{
  "num_hidden_layers": 22,
  "hidden_size": 128,
  "num_attention_heads": 2,
  "num_key_value_heads": 2,
  "head_dim": 64,
  "intermediate_size": 320,
  "vocab_size": 7569,
  "hidden_act": "swiglu",
  "norm": "layernorm",
  "norm_place": "pre",
  "norm_eps": 1e-06,
  "positions": "learned",
  "qk_norm": false,
  "attn_scale": 0.125,
  "bias": "none",
  "tie_word_embeddings": false,
  "parallel_block": false,
  "extras": ["capped logits"],
  "init": "normal",
  "init_std_qkv": 0.0184,
  "init_std_o": 0.0184,
  "init_std_up": 0.0184,
  "init_std_down": 0.0184,
  "optimizer": "muon_variant",
  "learning_rate": 0.00826,
  "beta1": 0.93,
  "weight_decay": 0.0,
  "lr_head": 0.00516,
  "max_grad_norm": 0.5,
  "warmup_steps": 200,
  "schedule": "wsd",
  "decay_fraction": 1.0,
  "decay_shape": "linear",
  "final_lr_fraction": 0.1,
  "batch_tokens": [8192, 16384, 24576],
  "max_seq_len": 1024,
  "doc_mask": true,
  "train_tokens": 100800000,
  "max_steps": 6748,
  "dataset": "wikipedia_en"
}
Each number is 500 + 50 x the weight over its row's rms, rounded and kept within 0 to 999. Layers, rows and columns count from 0. Numbers have three digits each. The size before them is the row's rms in percent of the matrix's.

# layer 4 MLP gate, 320x128, rms 0.145, rows 291-319, columns 0-63
109:536491423369561475461486557540567449445447466462485551476474509473513397529491538545540488450592534428514583500446514515542442497584450468497417487467519474508588499517597529455568534530482495
110:460564493530538434535534504636475466542482547481481523470508571505460486492490470519585438411545540606559469591483480518555517508459469498495526491497465458560435432421488559574510551461526421
086:540440451477490454480442503523499645409545505410434492421619480497446490523459499575487477569466457592571540531510561512527568541550470519521487514490455509480529497401473553536461518474532490
098:533524461436479526552476564538477451473422440431492559510452499519531461470554495555516471460456501568371529478515549522525554493511523484502525570552631501540597427563492467418622546526561449
107:517504474511517462565464471505501512476439496453532488623526438527433510456503623492497475533450464480497500547486449467539529526527445477548466526492547525530507531512463354474538596510538487
105:438447407435570512456595470494550478418438473469545611527416475496589483530553403527533411598465453485522508535478521513481611443589537475463498541537512494546520509552477580515540425522490563
093:477527438530510571483480565611521495542487495510530460523545541591484415510548465527506438456492502568466564449556516447516519450579567553528487409417471494500450515553450540503426490591471425
110:406519503508435496596519457489518570499571570428473556464469533499521496368539528546537598481467441545523532524529462492492579537581438485490486594507549567619449431574456466501413482498513446
110:523482521438520465521500545508515557575517496561512576464511506541522425518495489590449481533535463484428557537574536597543479523540443508519480464451475493489520570466492558569409530557454420
082:493461464398468454568571414505601523514411558467521541446526451498609547528560488399462527585447560555462513487523524484510461436567606610444475471516507608584406512471483512510490471542452563
096:497554409561451418478404546432478520515525475502593577564500538422511474534471513437469446512544510576471501535453469470606503519587507507542523545448428461482506473520523439549423475533603563
109:483451501535479498542531495554511548560554483581569454405568551483526372510502528502499473559468441464528586517460478490509478574522534455529474549466506479445463602574590472529632417494478476
082:413452473418348412565388536481508485539439583546543589447456483465480518477497626476520520509561434440518548461561377501542520517563447430521493510526443510590538490493483482504489529432550508
088:557548430446422551571505483552485489511544463434540444525531565459564516410514477513394626484532532492484484505455530461461450477511566454541451604465484525503537470518547441432478580417412570
087:342519522532552524527466561523525464459494461482653482496496513494466468430505554481491578467494386582464532429500459506478574541523500519489476523467539477508460493490500487452596491491565488
101:507526508520528496587499436472588447531528491468520444428458522503454506451432391471463461436452448477458460507519403514524516502500553545518536533497542418510460609596525513492552536454592452
110:457434511593492434455516445468526542543451455612610584546581503481409498543498455464477452545433552538551451374479555622438476477521474447487506567518515423549535447523482462445518519496489500
112:537407562481617500611577460498510553474540479477542437486450423498580560499511534505545532492448478468541450575537455572560492482440492485543503542540555476525481488412577470477447499437535490
119:533559565549522423471520497499601503449554602531557509564504475504563472525479436494481500347560426438528464503480541469600487411485399486544643593421478436453508485415533560464420505472509474
116:528433593488490496477484475598622513412483528476453428459480499495494462451550517620446564548480471504452539572442517518561489401572514505517442435476533513484514551463493454471590578522479638
097:501472480488404475497602543474447494512529555537435523584463539459516562532440493510612553434551507478491509511587523455435520474441519489487571505479420522487501455455467426493533527554463449
085:420505571467558511509557514487571585429471545499451495434408519505477436526511441405511491474541406513532422438446513476561510473564462500551495415495497465525569517560499439537523483503488574
103:609469615484574472509542486517453450516486420628479447542498467482451556480487475480570565547528541498544486558485435461530452520399438508503478426516450529467440462493419468532460503531539421
100:523453440487507550488447581505581437424462575497474471553508497564588538536551565499450553517552428461450523474433496527499507349445551521452476512486436492472520433506483490502536480468372556
107:448511415473468437484460575525592443508608431541609607473533637425508382454439376511474491537552482554546586462514471547546539488541548452546439494494469493447530399501528493530498508545493481
089:514507407445570473546466434566559483526448549530434485463377536490501499554524408572544534554537485428538530412571577546529540538530481424474466461537449526562483427451535453489482496433570539
111:471466482446420529524488626518432543486468438527592494517461474571412443506490456453449414527468485635498469473472542455488450457523529468540463567498451445417406522491431513496615447558473508
077:525572446458440468437496462518535402556589468433588440468466515526503385461411453492549472409427587457525550452571507548520531523463530456561586477517440467442544503421563483508571523555525490
098:571494480535452493493497411497547500529602565486569523373492478499552479482444547472504441446500537528492413569461517474493555558518374514550511476442501440477387494540453436516523482476511534
# layer 4 MLP up, 320x128, rms 0.146, rows 291-319, columns 0-63
106:502403520568399472529568506483389538447498583548564475454400449533519517461524508449492474528546510494484469540529520457540545532502577563448504600534475522562542521512495469462522466480427484
106:487467547521529498587497484480428450508567514568501421511526513481515485474495467535593559512475507452569505495461474500537507617407503534544540546456475468472534532451567514485425405472500364
086:525481444540484430442563393424548521510511554433496605535564481407482514550508438478513477490510536499421551493444501480516541398529567487523500582489456493490442610478416544564552536513482419
095:498510423453536488564439601511588433470536493388482560467441392496551485451504536543509479430471478526439489521460505460487510455508505516510483507495504469486513454567489478502483548530594531
088:537560427475464504497488422509544463476539553451520463594449404520429522457463515462556503542471496424465454534465439451553494521550469520513500516522499523532572559559469445452539536514509470
099:517492395435559485452579436384507440436460533476552605491461504522563566510531439523528437501527523507515535526513551507491528529604443615451511546502488514500417509532421464462518461529507530
107:517512444531548535461462482522531489497500418471572463461569506589521587554525490487447454451512480576487468443492565531425490474587437445440458508520558471472445537489419548453449647510506575
099:596437477488520505518494469535495540475532413552460542500511493384508484483515438493558430596471526476567514506433458550526521483582525566561402334550475504524536540441553423495533510527491531
114:447499501385494506505531458478505481456434589536508551523476477501491422523579395575464455563542519496510496577475546451508431448452566429485485555471472538539587452568596483541563528558527500
080:481561574432523483501459520426510524464456539476430515432414574486532465490528578520488509554383509477452518561479421520538507505582538591498497512486541426497504564431559506583519425449554529
092:523472543551564536525544428470519485450480459495470525424537583502517533491434517497488482493420558480489497507507539582494563524548372558530469516427553551533474525604437526475406499385410459
103:522481492487543439503538475563418496483447455527513552543406489539470488479507520477543518495590611572477500550468483505556525364476493596560508512443481567524493490407539476548324529426450473
081:445580502543534502543457475553511471539558479417580469508427553513509442422466400533380579442523454456533438551496521444532483462570511479497495537492469479516420496442601565496450470454483506
083:507447522524542453602476496504495494557520415557552563547526465494524574498562421533494432524496515600548360441457472572506583452427550492435527533494473495473482560507465568476555492534467471
096:481497457477446476500486485621513427506475479455482446544466564519493475574431504483532488492410544432481532572465473474523566544573498430456552508504574465409333549495565492558459482475561529
090:580608446522472496525528485543541551550504502468593367566509534567458525421431521455556481442587421427423467437531472500538416576485478427499473500464508514489504525491528443489520538496493569
118:503583393421524574530440507593437435496497524494411413550473533501535511604481603524485506508545475439474543605515520394534504541480475480559454401483440565468449584491539521545470519469460595
101:500535556525447503471539514547459561550554548435446476509600568541421515450436471548511474463472552508479540479463523313392521546491443552386491476450481523516517482597464537565545497559461435
104:518547540455487494461517548525519444405492483536463606466451526483589406457541523452523482395448463559458563523480444518423547593566549580539432435509503509539570497581554491555498508515545481
105:420512481606455427513426568452455505475426529574470569514451550456502424596458537490517469506469565505602516408524500465565495503474412537517545541521477396562545529440569532466487436474502441
087:582465492455553510495536501525460495443531464503491512492425512504532507505500491449496505471528471576443588543457633504510528545532424566435539476518559494506446472440473531486513495538471530
086:499503491536539460590473463577492526579462475423551467504525541529442478445597486476462543542491504476440536460495498476422428491525485354590478488573544512582556532617459534392458508533550546
109:433442438533451521571559500459544539550542418531565488419561543502427516387494440530503381532509511446440521417480527519472442456496503423518611642518491474522540520510540554484608493451475456
098:406457499523570589448464517506478510544458525440490481510532565443464419407528447543461495540563521408464556517472578500524559470599504552583454594448496550505519571571563458504506479539516517
115:543521494619561506484473475503585464544497474399430441558466524522586558499507505577410411413420555518510445497445543538531468509531371494479457617506559478473445546568505576490458508445497457
092:480515586496555409537432522517577619438447510542492428432515504506524446557468575489462374398467457578431557519518437570507554485546432515463517565513515475475435512496526517452480535474544523
121:431424518485514531470515539541628478516506549495614463551416484458541386502496514502495574522487483531562539470485460489424446542437518475525514530545487561495540510429474477476541528569515529
076:410525491557488410505463514469459510552528472539483455385520541509416499527482520535529529529542448432508552582465480532451606512515423480524517522470436463476498512427552448519569548388474504
091:535495605540495543584561459438500534538501465471514544467524484497596545461555551491532501440422566481460530461507447480475568530375459560546450461468535450438447484523524444489510453414562558
# layer 4 MLP down (transposed), 320x128, rms 0.0835, rows 291-319, columns 0-63
103:440455545489447501549523462539528608452447563496483446379479564517532531470342451467486450428498496548466525435490449470537601512569549471500560459387573500485485506431553529535426557461462534
100:501506534493472490514466434483481539522460484468536544467445441551457384467536538519508557459610551499462463468519508463547424428495583502593517428497441526487470423566466448556505514454548556
083:523496566474503582482437551607569380619479429529492424529507476498567523449585572521469453394487501583482494505525511535408479509505471461492529508472476530565492424552525572429491482553483510
097:545489430502597479465469521497493452430591455500523438509520528465663531512470528542428420448503520487434471501496540557553446453554503571474451526473543433510524496544509440499512489444476447
112:549647397443543484422422446531512502506429505463567508526471474519554536510487523420519477529537496605465544555574439427467564402449520554395468566380515506522570510545511502486442552490495425
106:500507509451522479489526469415517498547422492550431519525461518470530464529586480538534415496566434485535533535491634585457608425484543538500547502596430523445491494514475519560519383547519531
095:539526452483551541549510487481542449506436454426471522487587488490492626540455484477488514490447526496473464512516564572497471523564444518467526507457501497506479500503460539478468642468465582
101:556479514463488530551492541443524502450578543497538497446487470504461434439416521432446428559513480512455505583460481502479469466490538513532451412490428552529402543428514433479511475451475543
111:494514500374500516540480467482584503471463537506526571491532516530434447559550434585421533516463459438485526533497435572518466523524527457567472452445517458487554447532525602571515426569506437
079:430357500488421515513571443591518557550466515491517503579520489587530527529525535518570617526571457534453413448564505461483451461503475514479528444437464580427414505548595490544570430520480551
091:462512521462586448420535437474456577563437441426518512478559596459536436534524561573483478456498526388489486475463458510566443522601368568534502505408580468552497497569452487474517567433458478
110:440539486491528496525592511522457508523540486587596509435486451446425410530387414536523522462484523464494508569521572516618548528470557466545468492473520407504418448459551395574516412427416500
082:454512466561453544522486520484435553546532653420387559479485545458430412498471551447515531436472498464511485547620584520521466520584515500478514467512564411482462476490526490609440442438512442
083:481473535473443610474468494485523474484451457476577558600536505514562392476556516521451473518502486509463531445452525512528555533469524510511503521537464512486459513507441476436613560514634525
090:520505450531494377459511482589468464555480441416485468533522571538541496484484554447571442587428481417445538559474439470492494516519453545479544454524427521451404479522551549538402538479518461
094:557550487488526522461437466400502519498497568403486533564518480404527473454478449535489544515600546532488458493592442468553432537600471521527440444591489489496487512545481469511455606468570529
102:555575433531465438511405543594512525487456535518504523540496434528569555444519469469474508415537444526540573422501585632514505556639557507481492487477572514431486439537452490521569533462534570
113:541468541493508509547498488486596460545511563542478513499459430494520605467487422523468427514441528493560507503510619485563476463404547552504509510382469523498437462450555454532534504437589615
104:498577478593453408517408593609447493496466601488519506537553481508579462521483521507552490389407552505482467481443518568504532566513453562524470498470535552515538425502454565502488491460517586
103:500448492553501488418413514524511607411499480487545513558573460467545458488616513453394566494434493464457514481434493585586451541557504557508553474520505531466492637522465437412561500509462449
093:488490486521412493539496573590529486534474548463436521495557516477519525542540544592605531481469541522489526523560455472464478501479513532577501522569480402469493493530480498534447567481418511
090:485470496548506528537464484587393539538434513467567478543560511584482512442581449492456504546483475541461525471512528433437479522548452408560506458435556484462553559505573604455474550523496513
106:490478476537453589534509419511508494365457510462514518497453478501519532512462507617480480456529455447457482445444657530503468387455569505504443552550451542458482564528543442505540531461530519
099:400504471507482549497490571538459573622496583555410372551595530524500460430474444538495467481558519418463495544404501530558554555489513550536469434480485436474543435499505454485443555483563469
114:577521511599548518452502421442508512562450503465462476647520478574600532477578513532495451440399493445536466519459588447533459465485424511444474573515594516501485576527534519460458546484439491
091:455505649555496465458488547492478535441499503459560448521579536487442512551587543554443483482469441512482480516530522581460481483574430502507550518443548518425454552459508467525505576521592516
121:447485494464483511480505576567504530471416496525525539525485458492432501482482437557389537591396436568526503420473536482534427458500512508560507562511456533595386496499489487480567448636455466
072:477487543501448485423435535429581533446534558483486635448471561439558544532529547473457462399543491493513529495466494468503510580525498396374397429488602489475520507492437551442499471464498471
089:470435442546653446497485432518365517512455510471448546542433521595500529584383558521553463486451526529469545505533439493488522456479426431459483503514552482577569471434525491468526423568506488